{"num_attention_heads": 2, "hidden_act": "swiglu", "norm_eps": 1e-05, "rope_theta": 10000.0, "rope_fraction": 1.0, "attn_scale": 0.125, "tie_word_embeddings": false, "init_std_qkv": 0.0462, "init_std_down": 0.0, "optimizer": "soap_variant", "learning_rate": 0.0061, "lr_head": 0.00925, "final_lr_fraction": 0.0, "batch_tokens": [16384, 32768, 49152], "doc_mask": false}
Each number is 500 + 25 x the weight over its row's rms, rounded and kept within 0 to 999. Layers, rows and columns count from 0. Numbers have three digits each. The size before them is the row's rms in percent of the matrix's.

# down: layer 2 MLP down (transposed), 256x128, rms 0.172, rows 192-255, columns 64-127
# gate: layer 2 MLP gate, 256x128, rms 0.19, rows 193-255, columns 64-127
# up: layer 2 MLP up, 256x128, rms 0.189, rows 193-255, columns 64-127
down192 089:493517528505577454506471480484463468494474509535498510447503455498471456523499465496466469491518520475504487510516478505489543538500512509514507496498480457482494500487510461508529503496506492
gate193 103:467537493506544532487490471461512450508494480524457500508487483488481490469472483528488490522528512499476452517508531480521503517486508544496447478485491521545526488509533505527489517491489491
up193 098:527477501502472489509521532539483523512518516483569511490509511524512483521533519471511521495466506498521533469508458534469491479515487469506554535520491479442478523500468487486519520490512515
down193 095:526474478484496506506518490498510534470533507461502502532552496486521534460526521504508467469471506463512535476491490498498535493515488470522524505508501473487460502544518459471440487494502538
gate194 096:490526455498529484506541463523476526513553450511500508527505485511484524469485504473468452493535476540484492510499508501522539455496517496477467528530540505541464480492490508533478441531537493
up194 091:476499446504486515500536513509458466485548502524526503547521495489470523462490506498512501490509509530493514480525524495505508496484521483493459466521525474494507499490483522484473443472507484
down194 099:476498495535495499476529509494493505522571466517499502498503523513474516492518550534519516478540492501458488470516508471481505500496507485495499463501484493458483541496501511444487544500534525
gate195 099:463501502489487525475471467552499469476485488464496469510461546521462481456530531552517530472545514482482499495490482492507491505496484528525464491479533443497475498491493509524520454500509505
up195 094:506516500485518498515461528481461539469530529488529495498496427533486511524476485497505512537480507517499554476468527506500508533494522472500552466508502548459522502477506473478523491474548498
down195 094:515504518461459530472487523498508487516498493495517465516506479503452513521516486511505528501506518551501530491493485513507549498509504486483500501476508503521454494481498507573470536515544509
gate196 100:524505529522478493474501497476490487532461552508552498502507504465498513517467496506502487481507483502504528482470501439481486499486489530482504489546486484517511524464518533512494505536478494
up196 101:487506473485535514514521469513506518526537445500451512471495502534496495480503505480491534516498497499514487483532507558524502519504516469515526507461508514478486473515496451508493511442525504
down196 091:500479517505481489529519513507529503488552505483464486474510505514503529490481508477464497512480489498511476524517512515494515494480501538556468502534505497520543474490470479491502553527511544
gate197 110:527460544513518525503496521553512522516497500516470489533518480438502501513532552472510504504529503528492524458546479501506471480569509491553522467491452486510521499493539506509533484504496502
up197 105:542435526515517501491503515569518518510477522516461494521496478452476535532520531475492476514506520491481496475513486512494497470562513480530529480502476502525522492493531514522509491514524455
down197 109:535522444479530498484477458564531477537519562462484521503484492539542476495466475481465569503515502523512530505472524479503523502522534459507481506517512480467485503432504484526479475482514514
gate198 095:511499482503536523501481483513507490535526514510476542501521497460512517555521514552475482492518484531557497454525493494506490515528502515457522507486481495513504480488491520488525476494489499
up198 093:500496505495449477495505531515483513471472486503507464515456515539481495434490500441529507490490523473446503524486489512478512482478491503534493485508519499498477518534503476508461500476519502
down198 095:502488531462454485483518532451566524473476468463504473527474497541530492482490528493513509498527499484445517535498546473490510494457502503548524529472492543477472484516518498513522515486503502
gate199 093:495480527484489455498508480483479475495467543509499524492520508486501496454477468459499540553477492501515502452524510471485509480517527509544519491491499525445472543521510511481515493537473490
up199 105:531521520539498498491519484520497463467473542502507548496509486514487473493458479500449519529470486489482502455466489458501493519504519511489495531496526528487481517532534500488504491519549440
down199 100:454489498440504492552511507502509579512496485492544421498495511495504521472563539478533483502525534501533495530543542472500544485475496497513501486498491495503515546478499493523492524472478532
gate200 112:495502487526504521505483436541519496505508490501486460497525516503500511493502524481497515513472491535497494533491500546514507550533530491492487469497515492480528484503452520470533513471508520
up200 106:513505511459505524504494459447512480480541496475516477492459488518466527498460469491498488524541474533491502521506508458509502518496478472512448510510476545515502514540479487495463498488511467
down200 112:471494516506496486473503558497502499505530487488491570534471481477478515497450496476454471487487496461497475495473521512491512482492484535525479472515503458523514493508493503506526457529493508
gate201 101:491512467479510532499467490524508518473516493444473486523500508530495488484524533509529500467521501487475501511491478520501479515497545517472471460519494471482509475511486491509504491483507550
up201 103:477504480486497552521481472527510498488516485467462493534500505490499493472541514515515517480501496507480501496507478524519491496515516509464489433507463473487534498485490460479532501494491529
down201 104:484489489446524515507516483466495505472489503481473469497489498496537492452530517528495500536492472496436510515507496530489521529477499511442456454516533498505529523523496485490512486503489473
gate202 102:511477469470489480500444499449486470467499494503506514489477518515495519506461501480486464517479534474481505494507455457484485528546532509509518536473512521507530499478483497531506451490515528
up202 095:502504519536529523525547494534495513517532522514511509524523477474465477474502511490511538477515491536481487496505527550535479476471457485486519432499486512470492499500535461511487526499488502
down202 096:489494529511543530504525481528490521483486523496496502510536507515495496474523509485499484524504506538504508494497547558534491480475499509437534460534494482472461498494488480513461513518506511
gate203 095:487490506472526511466484482516529464513466452509521562487507546480465485485489494494522494484460461530521524418518518507473491505503525483509510504508528509475491553470511514476542515495502476
up203 103:480507488520531467496472516488481550535547546467488475509483465494525550529517478524498515475472493535511486514491469531476547476479480511496509514493476526532489487541461546503448531482504503
down203 101:510518478474500515461441560483515500495529528504474488504504472541508506498520544481509491523516496492511489531471485482493468524498496510483529474498465477505491456487536539530521464523492509
gate204 115:519511484480495549517489505524505522472487499480466538559516502512499520516467516497524490510475488503491512481489527545486523504498454510499550502522476462544464482527480502507540491518524531
up204 121:487479494498483491490516481538570516503500524489500526519516499519464500459435557523503476514497498523480525539451552533482472534499507513508536491535501426529487507478516493508512514555513495
down204 122:492481519479521460519487513487468483518537493507481490469494517486522490536555457478473507475540485439518501478549458476518507484510530513468472495497547576476499479521477497516492470470483520
gate205 088:493463548482457521467489511529506467478478505515490513557491458529512520527487556480447539456509476467528513481487530500510513504489475485465524476480519482490536507508530510488466491452483538
up205 105:458490514493500541509481452491520487506482468515509483493492489509532509504459514496461483497467513471521520502499490525512480535501492499516508542524488535491525427531512499500552519476522512
down205 102:496497472492507454477477550500458505528519532515480517481540542489501450492499460556534507502510488507506450484495529480497510507491527488457499492526522525542467505488492494506493481531505448
gate206 096:473474504533508469467483502502532473509523481460484525554529479481467501478543503496543481531498511485482510485492515448474554466473520479523483527489519446520412519527453498521517530514513470
up206 115:484513530418502489511541539495472508492449504493538494495487497506501497521512491498490539484457478538506498480496491488530493518500459529505470487446501496526481473493505555458487484501508520
down206 113:473472476518518496509430474485519482506532505537491506526472503493507507488467517484504491501523500484470551503452483525425502480507472491485523500519479502504536501538538452505515504505495478
gate207 097:488488481518491479503507504452471503520522495496472526484483516483467551519500487540488507488513566461502518496537511490473502522527521532547520434499522483503529446546482492520528556519446543
up207 093:517515521484521501506479478554528512456463483507511451519510503526517455508498527485516470507510441524504466509464514495553509485479503467486468576482473491491470534464517516481502451482515490
down207 099:502494505511505494487498515528514500500481478536499501517507494499516460453514521475466519495509427531471467477509467506524501487468511500496522536464490545502476529476517486509492495532545515
gate208 088:523484488439531460523495503440495546466504499492450477477466516511508556518472497503463508532539519524499490495496513472511521532510509521523503514496501462511530471511504521494496512521529503
up208 094:521504478476516481478502482462500537491503513460453491464448499532509543509488512527458491551544507530527499519536478447471510495518524514542477519514464482478509486501496505474514515508501494
down208 093:515500493449463512523464449495469520495511513495520465463480508522510505525500491514477527530513483535495450470498522493477501534479491503530470518513471441528506505507536514447528494516488467
gate209 096:529481486499523498528505522515470500493505472567480520518532472442488498464471502543461508494480511455468528489532471513558486474511476498536491511479521456504522492519466491533465501483469538
up209 092:488504501484466499460496465498539488518495532461512474468470512578508527561541491464529509525541479539545465498496553487465510517503522505469522492528482552495480512467515490492513508526512466
down209 095:466509512511487535488501483447508506505477546461507475498486499551534518514497563494482484497493483512560514473507512552468518545490514550492542508511507515513494505482515487486445497490495498
gate210 096:495533470462531517434530490526519470477487517482542504548513509475459473456457483521550469481493519518490474526518469484525533493520482464493503509463474487505484482521518492508526473512486499
up210 108:489495532443501471522485536510494530476534498556479496457549447487494488517529510474499465509469501508504526526500539474494482470469490498503495458532468515455524531485484493477457510476480518
down210 109:551508519562495546522515467464471483490431492497508484534459557496482513456462525501521543498491481527484498437518454498524494491518516471508511504500535500496501508525476507511518495547497492
gate211 089:495499469505501542506491503475527518478487504455516528479527479535506506464472466526520515512513465525485486493455536506521482523490514529546473483526517511515514482497520504534534546487494497
up211 094:459508475500519536499446530479506526477496489473523544475506476486470489463465493513520500500500463539486499516469517525532449483488549492513489483486516511487516498507520521516486506505533506
down211 101:502510497474498542496507508453497542480468509491499515461472488486495519450444473526486479506493506507424533525498522468513508496529515501493477486529523508522546500518501478490510512513488478
gate212 123:493478478496479545495507473458493484537488511497469522507468502487528496483476518481491468464530509532501501469485533490488493491520518495489506469505554467505491484504485482503502472481520539
up212 136:482530467530564475484484515509523492488440519501518470511482525518497521482509507504514530513484471490496550497557472487509527511478501497488479498507463494506522502516530563475502554533487505
down212 127:498500498494559496510507559502485498486530451527523553519534508532502471499517475465478501498476500521513520500536458484522497495504515487490521487501411507502518474500508500539533503497511510
gate213 115:464524506501547496494509484520505490537503514526504473521502497499490454510473518467462452458519521511535449526485486521474505481477513493491508516513550502483471511537498500477548551500493479
up213 107:495459520504508487516492495494470502502507468516508487461501485492488463476505488538525478513458563500479499570507517471501447522542464465526484434502516511504495508479530476487507466542517512
down213 115:496524512487533491523504466509488487502487497479505474532489486491511469481504518464436506497540498508508483486488482517452513498438517548481541526522519481450516493504482502479526531461497465
gate214 101:500513487495509487536516505511514517475518506508548483517492520487501469493468519517479514522457545503498493531477500494486480507524483496522472495518474506465535521500538509511552458542529451
up214 110:515493511525531511483450497486498497476532508500427484482524475503504521489518501485511455517520501462524518487512527481495505501490513498473524476495460452501486526560463478483484498492504495
down214 101:508485536498555479491435498490480481472506547501509529500489515514525466535509500477500467491491499451511519460498552494503497496463466424473539487507517486502490467531491495495478481463449485
gate215 086:563491489537514516535437496539463462518511464534518547485523548519493515497510480504508512470490502485491526496481493491493476506523536452515490474480543487504517498502496503448499478458582502
up215 089:524500497523512472490472513513485470497500503533553506478524553497513506563524451511488495487483497489469534477479473490500500474535526481538493489490555494491530479544499485463490459465567521
down215 097:506530520537485478505479480496461503525471477500476526498523502522498513527517456512491472470543500477492536474454478486565493503540502450506484507510545493518515504517499520495462506517544525
gate216 106:488460496509490505495537472489499538468520485530508531521475500515520485515501511509521527476479489515483510469519497510508467536507491523546488509517501487487512463494480487434543440504468522
up216 092:514538527501520475506488517506499460516485526495500491500525499509482513480498496473465466515529496478526489512490480502507534464503518486455507507484512502490495546525521504551447541508531475
down216 098:480513541493502495503493521494519482511476520459508484523485468500482528469512510473499473522471512477509482503515493485459526502535490525489503507475494477494506537543513482557486545493514497
gate217 110:504521475491513494503516522503514485470498510465519504503490456497528504507483527530473524498449569515504512500520498513522470516477483548480499459502479444488505486558513453492456531497470480
up217 099:482478483485549490525499503485504483520494483507515509498498483488516463539497516528507511460464516476467535491492500481537481528462512500537491493473467465519547485557513459498480515489553498
down217 105:499499536517489520534508511492537508489487486497511516496463525509572552488478521518490476488457555528494523503508509497491507472464517481455493483498517413514467504554496441488510482505464502
gate218 103:464516464503484502494551501480540529474498456501475443501505474513483525501499485504517460500476482511493517544487479452512527526494505564503528471492494506529485503498508494471563490520524489
up218 106:501533513476527551517495509499521478469512505475495482507519544465498546447516538548507527515522469491583488513513475503496494500509469470535495544498528459496539502496452508492457518484482460
down218 102:538505488486534532530547493505535478454489497443467468527539520472497510460468469544505462533532498519532517513530484515506493508467476455542494506532512483528470522508464493454455504514518498
gate219 106:501524475513461476507479501515479507542520484481461515494503498502489541496510525490475481544522455499519510526500507505497471467516497458564512497505504508506511460478517530517488463474490509
up219 096:473548447528447496519481493530484509505510475491425531495528493517474515488482505480489465538494469525512533523496482502504466481511492493540510469495461477487491462452509521541491464484499495
down219 099:536514489511473470511504496520520483543513482496483489512512522496495513495547466490533503454533493524461552458533522473497464527526487478525501482510535503476494450456523526515526512483503501
gate220 112:470489534529490510487496506492504469506462511485502522493480484490485500514464528510556472482492491458471476564493566484541445539489497495541502553510512502504491473501531537525525511558499499
up220 106:461489492505508500431551513478489489487511497508551528502506495498554493449507521512456472502504484508477516497472527522507501491528508498511510513477463495478447501492473488528518491464465442
down220 112:509475469481477505483486495501540476503546513520486505497514541519501485526521457504478491484501519516526505442509432497498550491507511480481550466469498514500475499521485464503512510450460513
gate221 100:501516497527473496500512537529470498534477500526472532509536546454528447517496492494483503520469567512532542460507498541481485511535459507518502483534518518547523518461495466496533438514541503
up221 102:504514488521461476496485518530492482508498466512473474502538554485508466505517530490511482497483565536517517482525512541496491498515458513481512476521543498542541509464468470475506428511546526
down221 097:527527495550449495497478537498508520441472499479536470488526460496503506491520503494522514493492535501523485498474506497503483529533473510525479493491537506564519496411469450480469466513501478
gate222 117:522499520523505500535501499546489489511485455513537533473494490494429468468510505487579451506493525486486490540508485554480493480505498523513494498519511519482454526483499484545519502497470524
up222 119:480477473498469476485494527486519483497513499500487492489497525498522526546499482523435525448492513554469506536462497545512483515470502508499520497497472460520516493482496519456461473459535530
down222 108:490498501510483504461442485478498485456534538489488485525491497510534509498498523534479532455524501529526500484480518479505492481460510505515495497514459480558534479529479484477529470533504505
gate223 106:525490465512513522487496487522517495523480475487463514506527518484508505568495542489534508485484512529559525495517478483481480520474466539485533459511444492492529522463496505467555468492540492
up223 110:551481493525478519526487471461516521520492480496456546511531467492556506540508470477543519533481518503528521504483512466484509486474473520488495463512464517540477461493434512482535507499526464
down223 106:517492495521533487528492530507478495495456462519476491456487467479488523529490517513508504497492511495495511497499535526467461509481496557558546551503474490464511501472506508449515505480483484
gate224 099:569521480549501465502492501511492436508511519484510494513517522496522486491562505509486465482485509499518492492506497509443514499505516496518508542512510489505502454507475505458503500528526566
up224 084:557484499546506488486509489529462477475491506508495493463508538488522491477542522492466490502500526502505524500505509488456499516520506485490496472483548490494542499467512466487541472489560525
down224 095:585508485491497430462509490534485457481495551469495482496508479499527519483508502485467462542536496491501486513485513493481526499490524534506473521479522554484496491452498489484500504570518529
gate225 101:505541471485508520480508475514533474509463524487532497507494504504514478512469513510462472493521523536532471502476500490483517526519543479500508483479522538478454495483524512503510498478506527
up225 100:488469551515491481496494521465468536500519492529455503494532497486503533474522505490517522510486493479451531493539526527495497478476479524501498486483471454516521492496492483493487499509498468
down225 098:519460524522489471524453494550496561474544496453485489460503537505489496468553529518525493477460491462550506452508504512517493480487517560542478509494464488536506506467496489470493497536527494
gate226 096:513509468477490478533501478485497492484553513487532464499517473519517505540496519450509466458428483459466508499496453535496499505537505491523485500506517497512526494529475465528492497474505520
up226 092:497500484478472484503495470499513519492519505494537466503508456519540496544517563462510462460457480460508494513541496530494505491484490476485469487502521495529507476525495494512473480489519513
down226 093:487500462471519474499504507528490458510529478515537492473508486492529478517497470504543493497462498474475494482507453518497497462529512476501507521482467518478479546494514499512557528466477497
gate227 106:499482488486475495477516509485505484545558490470535534500493526481484508500527485499494479530516487485494502468477523493482487510522521530506551469487525487553432451456475525512502518522521512
up227 108:520541543513517493484511468472488524513490515505482493470554510501474518477477484499500451466444479550521491500449497490515485512488473497498489490461463508469499537499474474507508488527429473
down227 104:472529471490513507508468459532515557511444517479476507481515483512533512532477532481467495488489472475529496498484515524520534510473489514504486468520503483494478496570501466514492481464498535
gate228 105:503480523476568516463522444525487466453540524481523539509511482467515543477524463527488474538472490526474484476454498524471490523514512480507493493482512518524501499497504472507485493556474471
up228 105:477481537504467535464504490484535489477514547498486498505509463507494512512542493514525474499496491477465518530490526517498497514524519510529491536524484536499474474524493502536525514519470456
down228 110:503483474516456496563473530481495540541464521499518504537530523543480527497494536473496500481524492488547476518520479491553515501498485514502506460491487514497503526505567523506512518456529533
gate229 090:518478481511543492501467509505469481488557510458503508479466493546478512484488475508483537500512501504507495482470539525488492470493503492507462493490527550523541469524545522449501472480460500
up229 088:480496519511458505498537511509536514515484514510490492534510503464477481514536502464519466496471509479502505520529460514518542501496500508514509518492511481476473510479479462549497514552541478
down229 094:478499497492491508509446508520533505523474508518490495534534517476501522545428550528518474459512483489501479547518519501513496511504480483531503510514507479466477536504497497503502506521526540
gate230 102:546508485519443488470465498493512514525487514447515456508510479550527527538503508489467482499511496525475472452488495499506520538462518509505506498521489533489506494508502520468480501530526491
up230 098:464500500503538518537530513521488453485514492521498519452506516461486457478511506514496482500484503489526536574498514514479508451532485515491514490468529467536491503489529456518518524462513534
down230 097:461506503469536501535500515490517486446512537502529482481483458457471533482502566491493491465467515481497509517481551473493551520555525534502511512515533522533503523521512519532510508467511517
gate231 098:465502512507500517491497489494484498503472522491555515503525490524486461483543514483491499513489481492530504466564489491524500504516520480488554496492490489472508473500463489525549524505478503
up231 103:514513474535502502498523509472498490511507485516454481476434489547481546521458514515477484477549488487445453547478531472485526484514490543461491504504525483559506516517483492500499455515517504
down231 103:500519497468493483467523502545508475483518492479446484521570512512478528486558477491521506441482490511513489525539482540491527541495542462538486522513516491514515510505464492519490511513495460
gate232 105:508486477550524459480522509476520526531489491496508502516466466514515486521525545477471504459491473502502536502484501470504510543491571499488488522506496497531493487498512507471540469495507518
up232 123:484490465497517494486483517494497493538516480490515504516465490491566527507469509456483504463451437522528548470489502491477479518475545470495496482515486511560527537474537526505524465532528510
down232 112:498486552500503489510503480517504511499508524482549528485535526502506505522477451510505519483491484537487517432460459504508502566491513507507494511531489512456483522520484519516516498449480463
gate233 092:512503490504481499546524547523496472508523495515484519479477490494483525516487522457487514488503501477485524424514513551508512534498520457499443532488509495503448469512496487500501474497510551
up233 090:516498517542471538497536501461500456497471482518510480500501517449479468521538478528481494476528516498512495505498511525535550484506508510465503483496507519520494494519490473503474529477467532
down233 094:506499537524468484457488519458520552454518513480499483538472474492432479494490524482479498499485502490459524545470511527455515490505491509491532514504541493483552482500493500511532532461485478
gate234 094:535510495484510490488520535490505496495437518483496493526438468529468507474498510517492472465504512507500482509485515488528510495499522497491476524482491533484474462443467548491550530502492474
up234 093:465512504548487492518460479516497511505545508507513510471516529462523504505508509489496502561520496488514537520545496509470496478514516506502501484553498459502486524533503477489452493494520510
down234 092:484559457532483494505450541511496475491506499524530492501518488460467468515523524506520510484468514492541527521544487498473522507480557497496504536486489478508525531543470527496462521546520510
gate235 113:509516500535506513504502531546508513485480507509516474480472487539496505445532549445511517504526515520517482475458488487549507513533503499522485500496549500512518505473497522468498499497489483
up235 103:495530508500492499490517494512499518488509495530514458492495540530502463512508536505512500496554514470560502487460472539497463501528494543534504505520502537545515520504508510475491524524482546
down235 110:473529501478504454506447480523454496529499516475503506473484521533482486530517509516473475500537529448463451518468472543477505504494521524534494462512497531527497511491522528455502532503498521
gate236 080:516586489513473546504482532526491484509502447458501510497503505489525467503536524529488471500506490516531486484480492492499514497505490530497545530486514471553476484463475509535543467472533493
up236 092:486558498477529498514506524497508480512499451468500458534493508521488500447463515513490523525487501508509474518478496470515484469525501470491503479540515521498488483527481430487480494469474509
down236 086:478512507511468511491496510483512466505511483447496486541522500526419524412480466515534498535461481500485486503488507508505515468494501458510536490534502529496526532556513495482498494496484520
gate237 092:480502509559487524494541512478549492511518472508460532486488505462481477512492518490482509465526490457527518449503474542506542506547519491499528474512501525510516470504497485498513488496503475
up237 110:514510483473486490427500526477522519521510504531500522510489499528469497513534476463479480513475484489472512472535493480514446528473436477490506511506539431525513552526498460477519485484449506
down237 101:461513518526469546505496468493524514509532527535491509539524519488550541489527509485512514488459488492493477474504484482491486484469486555519502485479519517517490509523528461466480516467507484
gate238 104:498473464501458480478530497513511511495498510533499514484480504478520524526480456515453485505520505524501489447500454487508523496477483542512504448495484494493539518543579509520485506462528494
up238 097:486458455500473488507521510539512489476494503545495509509488510476513510496508482508471488506520482518515462489525472489505488483493466550499491456494466489524562539536552481515471507488512468
down238 105:492494494499464506491514500526459519479470508500486533484446470425514511500545493523454485512545533525502497475501412496522486447494521480496459451514511515457464512508574528552490487479525485
gate239 089:489513458474521496508451506457534510472502469493510513484501516539468505470483496519467494505465592536500525513527449466477466488514500478546480454481485480498530510524484485484505497485533512
up239 090:529489497509504482489519473490505508525501519512428530480495483453548547544490534497500524506507439472498484479479520514535510486458494486485555543484525519485475449476513533512483508470483491
down239 103:514505502515525534465470498564506481546498500524460486514511546474537537545520479496507498519492467492495451514497500538513523527500533493471498532513513522501472499480507516500491547521515480
gate240 105:483475508509473528502478515477478513526519453483526529508514536516509536488472466501487511464488473547501488439520510488507504545449505520516527491474484438525518530543497460524491512528484536
up240 098:522540504499526505454489471482495497459493534559470493463533436515507466533527508494527467477521497472510481524497502515512497474555497522480451539542503501514504476488501514469533485488484492
down240 100:483504453488472481519495479525514514472512537521482470478502480478491462525528496469484486496510506476525505481529478510479470482513485519482505571474506509463502532491473541448460483496535516
gate241 092:499500488510489470540495493514524484506481500516501526511482539497497460503508511470474459540501512523478493514489491506548515471519526502500493469477516456461521502453503460461494449478497451
up241 096:506514479487516496566514486512543499479495504526508502503483516502492456518489549477461481542505493542477489509495493535548519495482543481494442476467502476458548506452523471461521482487495455
down241 100:477502445505505469528508493523488515546500522534485523473462485529511520487486498522496497517481473530494496517535480532551540477490531474495522527504501452474523477495489537483505502481473467
gate242 098:506446497491442518505505495516473511493513462477535472504507504465506479466489470428509514501450464521526553440543504501508499528503500557483500504529505478509524507499500496551524515490525517
up242 102:500436508495438493511516483509473524481521477474515484498503501496487460476493457448519497504465510517500551439536503510496489531509505571466508518518508493497507472487511496548537522482511537
down242 100:512445522500507476494498504550490512480507474447556460465486441500522505470498479495483502487514483511515513502513522488521488530478497559505475497528508472523506460514548484528553544505516524
gate243 106:562471476471509486493486487504474504507495466522493492507487495508531471504544528506523487506478517475483498495540492541543480532469483527473500526446544521467512498484481439512466497494519522
up243 103:542511545469490478514525523486495459482508492552538509508513458509497524486501511510487534506529494477488505488522493495532464507464536539531486465450517497492537481469497505487506489530529485
down243 099:522482560454483482496563518498512484492517443530511484467517502451519499478489468491480505508515523485518497490479484509501464548486516550541508479509508500475510506473482526490479519518494512
gate244 098:520491456496508525430535518532508489541506520474500549466516492472533467525479497519525477533520522446523501494468491521520533474501501492494535500463530489524471511544509513495480509487466465
up244 112:499519480508531493497504539513531506483458503525498554495494540507539474515488489512464517518511523536478507531528504503544465520533499505530482475457482502469529494485475508520498521513510530
down244 106:450461507472520501491515476525488511489540470507503455502520497443498508524448487482495482524501513524497527487512490505503497499492510478449474467522488533496467509496528463484483487496500482
gate245 104:544553502481487482501491525457493470540533499530523521506512486516527477495458487517523472496490492497500505526490500513497480486538511507503511519464491496501556550528473506521506462505506497
up245 106:437445493517520511503519479540505519446466510456467462500471532485456536507529503466467514502512511519490500467513493500491514517484513477512491494548526531484448448490513498476486538512493512
down245 096:468485498525500482452502526519489464511498511464524461480515537519472567476510534524514522504491492565540500510510524507467503484525490522534494494511506501495530478488483507508528455464477518
gate246 111:472465498531479474469483461521499484531516544533491547467532484559503534478484514506514460550506502488518490529512525478522508505495501528510488483498524475478519515477507478522542514527512463
up246 101:532523504508521515555486505509478483456502472474495461498507499476458460511511493495485479472482489482514468485499484520479475507503518516521517530527499542487484479463468523512471487479529548
down246 096:484487510523515487484480499502503487507506520491485487519455459527485489486549524472460467513493529476508496542508500483520473505507519539487495471511526485528482467483538479508522500493484511
gate247 099:492479551506487524527509457487526547515491458480497501512477488547525500516506462484514489505494483480463526471487482462482512504517531540511524523434497483516493486493489536512502501461499539
up247 093:495530453507533492512523533503479452493499536505512490508517513482492528482487521513489504523480517499557490555491519520514498513476487480496490488568550526498541505485509484476515498550480478
down247 088:504508490497525491483523494509502470548479461484490525521513434516502531456476496494555506479512524547510480524473501495498495503494493509466494485539485472565442501523522487532529515554514476
gate248 091:494484513505464498448485551488519484552471468510469510484483496473509530539475490478494510472492474456518504482495509484469503517485505467500490495494536509542449505530499522501507514515504512
up248 086:492519491503479544513499442484472523459499512471571508475541483485467508467503489540515493526506518495500491510499482546512509475522532536507502539513511481493519508479517486529473513469496497
down248 079:462493540506497483489515484534527485512502525515472498471496464519482465507509514469493507468496496467499560523472547496479494550500529486522458513488465512474466519465495518523503527515466502
gate249 084:494528435462511452532453546522484533461522518529472510506501493504481497496521521459506502520467496504520518512522471497463494561500467448519473509511466529537507508499509509462507468481546466
up249 092:500487535470502476491506502491494486487493524508560551526467547474496485524530486527468497455473515472515500499493538532478508476483514518484523518543529474529552471500518446497477518510515563
down249 081:508509518506515448458493489469517505513506521499495506500480497491493517520520492537479465491469542474504513489477515516457499503510502498470520537517554477526525483487522505463500467522543589
gate250 110:535506497479513524501490514470527512477479492456507465503470522542515495500468530516501523508520517494492523486469490511499475502466557489502469493527500527494492557488488531500511514492540540
up250 113:466486488522523500512482509499491559506494512501523510501537480483484509514519472489487546505507462491479466485456513461502501463521489541517509547470507500476468445516494482548466511490489498
down250 108:499497432548502523462473530507490497489459563534502490480522469497486492498496470496464528483490453490471497485480511484494542498524480496545521505468517519521494464502501508515537532478472473
gate251 098:518526460453480490524512499490527512465487519498516530508478541474487490510532509493474516508483494495542504485508492495522490486486470512477506527544523458520484496508508430486531461510517510
up251 095:501545459455483485506502501484524513474499530503517518491484553480490508503542482503467522517488484458531503500495515475528471475482479499494478524544514483515490493501503443497538463538515488
down251 095:513507480468481488498515484494516522511480490471499448465497504506506498503528524532514523479493473494530492496525457475565533500528488525439512481505488448515539498472492503484503453499489496
gate252 106:505502462560495462494451533495547503494551489490496501473490525470499497461548452503481467525543528485467509520467529542516467519509513436543496523530547497490514495522481501492453485488512530
up252 100:544489532493497507518503544532474480511488477536550483504536471488498507526540543514513519506520532482522580479499553500536462484505501499518465507527491505501483501472523536478510510494477477
down252 100:510497488549486514513511575516510503493502444501487523519520520477507538478485468483508463520512510483484546497478547543550520481544530470491481491531505502524488500482512527496520526508466504
gate253 105:507465509542525533465492505498461506514487532459484436455511471517529542495514521513486488497533524508532511515505522497543496481528476503497509525480498507499525515548525524456508522550502504
up253 103:518498513507535515479502519499482490513487516496491445459526472494548537519500525514484475472517524536516512484529496460522504472519499477508523508494490487485576516507501515475528513594517520
down253 100:506455519512512487478512503463469450500512492479523496484514496491500470485539531506475478524491517475488473481487574523515493490541491490494491524505484525508502500539479513476502470523499448
gate254 093:491496469497475504543497501536456494510510468468526472489500557493477450484513492478495486527493497478519503475491477484546473510555529513507524499494481488509494464533442499536468462479519532
up254 103:559513514501513527534515511514460471520501493481522450498507565506479482479499504470535480457547499479473520487501475492489527477524521498560519482453476522477494526520490500512490531501485531
down254 098:525545521491472481506544501512445480520496490453500472481482536497496515531468490504494472504532522473465514519483478488504530505497455482538509513481495478495528525516503496480482503461485472
gate255 099:568543476483525516528479493518518490497508525501483485454483510498490553519466464524487505495505485533508485522518475499490510471529504491533494553498479518472504465507489515520410463518458472
up255 099:503481521524463499461497496496463474475478490478524507493506456535494464494550535478530461449459487498513527471507477481518513551502517523514513444504482468521512549519493455492547513476492524
down255 096:557489487430502504487471491503481480522474478513480551511499474496449456508483489500491471483457504508498531518519486509489498493510521489500493518482471484515511496503528513482459474448459483